Part of a small language model's weights: RMSNorm before each block, a variant of SOAP for these matrices.
Each number is 128 + 24 x the weight over its row's rms, rounded and kept within 0 to 255. Layers, rows and columns count from 0. Numbers have three digits each. The size before them is the row's rms in percent of the matrix's.

# layer 6 MLP down, 128x320, rms 0.243, rows 88-127, columns 240-319
105:136108130140195122127125138114091118129140141137118103110144068170097122201161108145119136114100127143154104170170130095092168114111092121138108149139099108112118135158098113180119120128098140129167107111132144174108130047121085188145098089
095:163138123185133128097118131064129118120102169091131100135075135119117113141124114140126152174123117144082169135165161121125137126172142118106107153177176126138103138120143119115144169103118109159117206115177162097100135122102086154114106150
092:114135086093108125111140118101146118079128126142138113112123158135170139107150140176139090105129096151099136127152152150113109129139080202117134152162096101118126102166137157114126117105093172093131132101120148126148200115105108130122113072
098:135088138134100164159173096123134104144142109142125114122119148122102153106138150112121132130113085110152107085135103113156113121134136131158117104126166117123135135149140161106098083113114148096123097113163149104173090142162117100158116104
109:132119147120158156157122087110099141139101142142102121119086176120131096122116100092135138165112173133134153106095119120135090155135124136104119131128107123146108133140125084137124130148099126123145113102130132084093088147105112145135109095
096:155097112142097143138074139128116120132125080150122135153105106139129107091163126111165160113132125120142115095134114122127170158141108112117149108110150105110094150135213142120089101109123148118088150108169170136169132140075118099118122100
105:088156156102131122128120108069102114123122101100135170136130166143161176157116142090171146149145151143131112123093133110108122151135121107122160177137151120131079120158107149179125119077124138155111148134118117163149162117171097122094128134
125:107115141118138139134107120132149082106118154129121104123112126136098134160119148097171116146093140068096093104138128146092117139114113145130093125119173155145139120144178102133130109146130169147151122098087097124134146141123128156101133126
103:173144109137136081101142144158122109152119146101138142139140099125118111140118138103149138112140186109143131122107153105097089084175103118091151115149174151082156112068142146124137143113143116118155156116090128168115123125138105061147102105
102:189161131123166103093166159137144126164154151139091138146138091095122117088079109147112096121124118125154080131099131110151138120110108142172151139147119135137161159150163121161106135153154138141162130122087136124116137109116102155134135145
108:102157119121135127121082132123112120111150140148079109149153125146121137104116118149129145144138162119151121071165156148086096154084104109136091117115142098089084136119122147147131171143089131142138143158146085113123083096154123157106108097
093:103110111123133110113134111104128105147107166122139136154121130116158173145125110178131117143116123154087084145132126176128174165144106120106140104097101108153110122088123121091124151130141106116128153126152178134113127172106135090096183168
100:119083149107141138145116154109155084125113131109136137097138132103096146167110138199091146156166150146104131139122117082132130119121146103117144102116171134109112134097145126091160148105142140147093133151143147140135131108144150147137141127
097:138104163116110150149136133096139163167126098115123085083095115117127080134182133162162120141087121131141110164125114127125116119133188090146094174100168134149152105156123166095137097142116134090131102144134152111177115167109104144120092144
093:123148186140143148086139106118107131188097154124145140164124083151164125122148113128130115164116125119107181132107162143126115138164147112150124120155062131108097112097104142116145120140128107119150148129110112132102138110163117113091139115
095:132108136126092121106125121115135124144088117109134126123173080148107116141096120110128077102139117144083132115159071121130095149166167117095165066160089122143090130161109092135133153134116145093145129123141138129132103093124153118142098142
099:146127114176143108116105135131109159092133094119106142116134103118166108107097133116138121131146123147100114129117120141115105131141133149108099130107147107122138115151121112128134150122135072112153142134170145150187086111120127174123085118
104:136133072129144125121135113119173134153156083134152146181121140120156171090151108130100114155174083137151143210121163125138125102116140100159086149122130114140135131083154119132152178138134075140155110131136099150110121102206162114111128141
100:136167135178154115100118118095104153176157150126085127108141135164118120123133152152166129097111090111157165171081158140174142131110100113160140176157120134125099133133143084126172130130130137139125140099135119128174154107107089085163155135
117:172132136119172118121119160129132060078112118105099115060098129116138135116134113119112161162150136129109163131123094168157148128128156125079121130111146169123120113173105151130123117137131131145155179131152174137097120160154118113113095122
102:122138117137106080143128140171131116153105127125156157105119140092105130121097130106101157134158146136136102122184105131122121108095137085137063112123132133112133169125155159103103133160098127172133079117107126090129143145151095105144117135
102:159116108134141079109094147123110123134127152149130163161146044122171144129145141128140137105124127150144089136147088101101107103136164101138100127142139113088122123097120093145161155110160101082150135150128148129109171121158152138115122135
095:149119121099133156094102112106087095120122129144096141146118053158157187098138064137166108104118153112096162120174154104083099111119117112142169149097127123162163135073105150122159117110152155171125129133129093123104144116135161112159097121
099:116167138170104173150138145171136141084133140165120112135128111119140130111137111124105116098143124130132123137067119113155112114121164127099144141131098112145119159102138169129114200110137099093122135139131144161123137138121136109107139128
102:149145155139113117076152138120153105120127138132101130152127152135130137159149126150144144138124137134129102143154121145128131121114102167092188141157092158155118102168118126125140140141123127131132139104094116130124137138131111104129146121
097:111131160127116123124136093158132165111107115167095137137146141140146139167142120130150100136157103125108124164138122095094180134063089127116137124094182140159160138152123102107158177105107125172107106143131127116105120155116158154159153143
102:130148095134098152113100115139138094118108143105082142148136132129104138145121109155133146159134151128080118138087068097111159104117085123148136137103161170097088122137135111143124163112125108161111092121121123135146097124125147114108107128
100:109115078112141105108083129113175144110108142169083116136136144099102127097160127185136168150127118135153108163160141093076122126104112116111128153133149102133172178149140080176120114138136099105117093132141114153168116075136114159158146114
099:144153125100149087141093151120118120116137176144105070126135102160106129168128126125181090113149122122139138115164100149162130167175131083127142121158154113108106141114172103110115093137137119128113088141125104134089108136130142129121116101
101:176097143120167109144119136146162140113127132094193118076142122101159119107136111194151139111137103146103140130156112124100178157094148120132100137145136163152090134093129120134116118105145143110102142138128106116194114141177126098119126111
095:110178108117133128105113119115086098132121131128127124109105104120112147159152166117125131102139146094133149129109088145172103093080141135127099130102123121161169123081117098122153121098113138172148128098125142094139177098140144109144111154
099:104098142145115173150142142130125113154093097127135135109150100116108180090123142142154110159155139134110110108102076143132150114121114109135135133174173132150168126108086097136177145163050137157154143129141101147151114118151121133152095108
103:132119162072130148137056113110124072140154114139138150113135109163118102106144093151147146146134112173135071137121143093141170135134133116075104150114112162123115120121140141104090092108117133111127126125141112153128134115136117099100186159
105:121183112154146103063075126153132145129137153159120120169144151136139108089131104153096121138130182124072117120107112157183149145124169126089124157109130120078118136168099151124114111138147143129123177098109111125141099133121169104148100079
090:092127102145117184129163134119095126076132142131116161107110104134142105148152132133109133169168124117140117145150108116139131163147117158121166167128102111122085121138138133124114143123138152115115134108145103102139123125143132126163132120
100:141150130147170077152124129159095171123139166145162138083126130155120151103102134118109121123123128129103138151148119116115126136161124111142060104147161171138119148138136127142153154118129099129125194106088096118136076117151169085102171143
097:105171134077150120141156125077155131128135116159102123103123171149101172111140126106091124141188108128116117134156097080152122128128111141116096097148170128123122065107126145109140174135116087096143092111152131108137125118112156103109163141
095:132136164156116152117105122136183167063104142128158085125088096150188115131140085078128135045125133136125128139163133109112152129146142144138192120100163132143141118106123123129104126123139131131140077136104102125183155134143160134140087112
101:128109116140090151119097114116120122114133132085113121134084182148154172138164159118141121137117125132136150116128078152156120098093137125117109122135137141111132180109102110162133181098111104117110049115135169127137098141119142164144140116
098:152120154086139132155142151101193060106120131130145129112124172122128098164108132169147113125177122126093107153083111138134177127124088120123118101131113118146125155134095151132092117129165069100141176149128155110140112115131123143138114113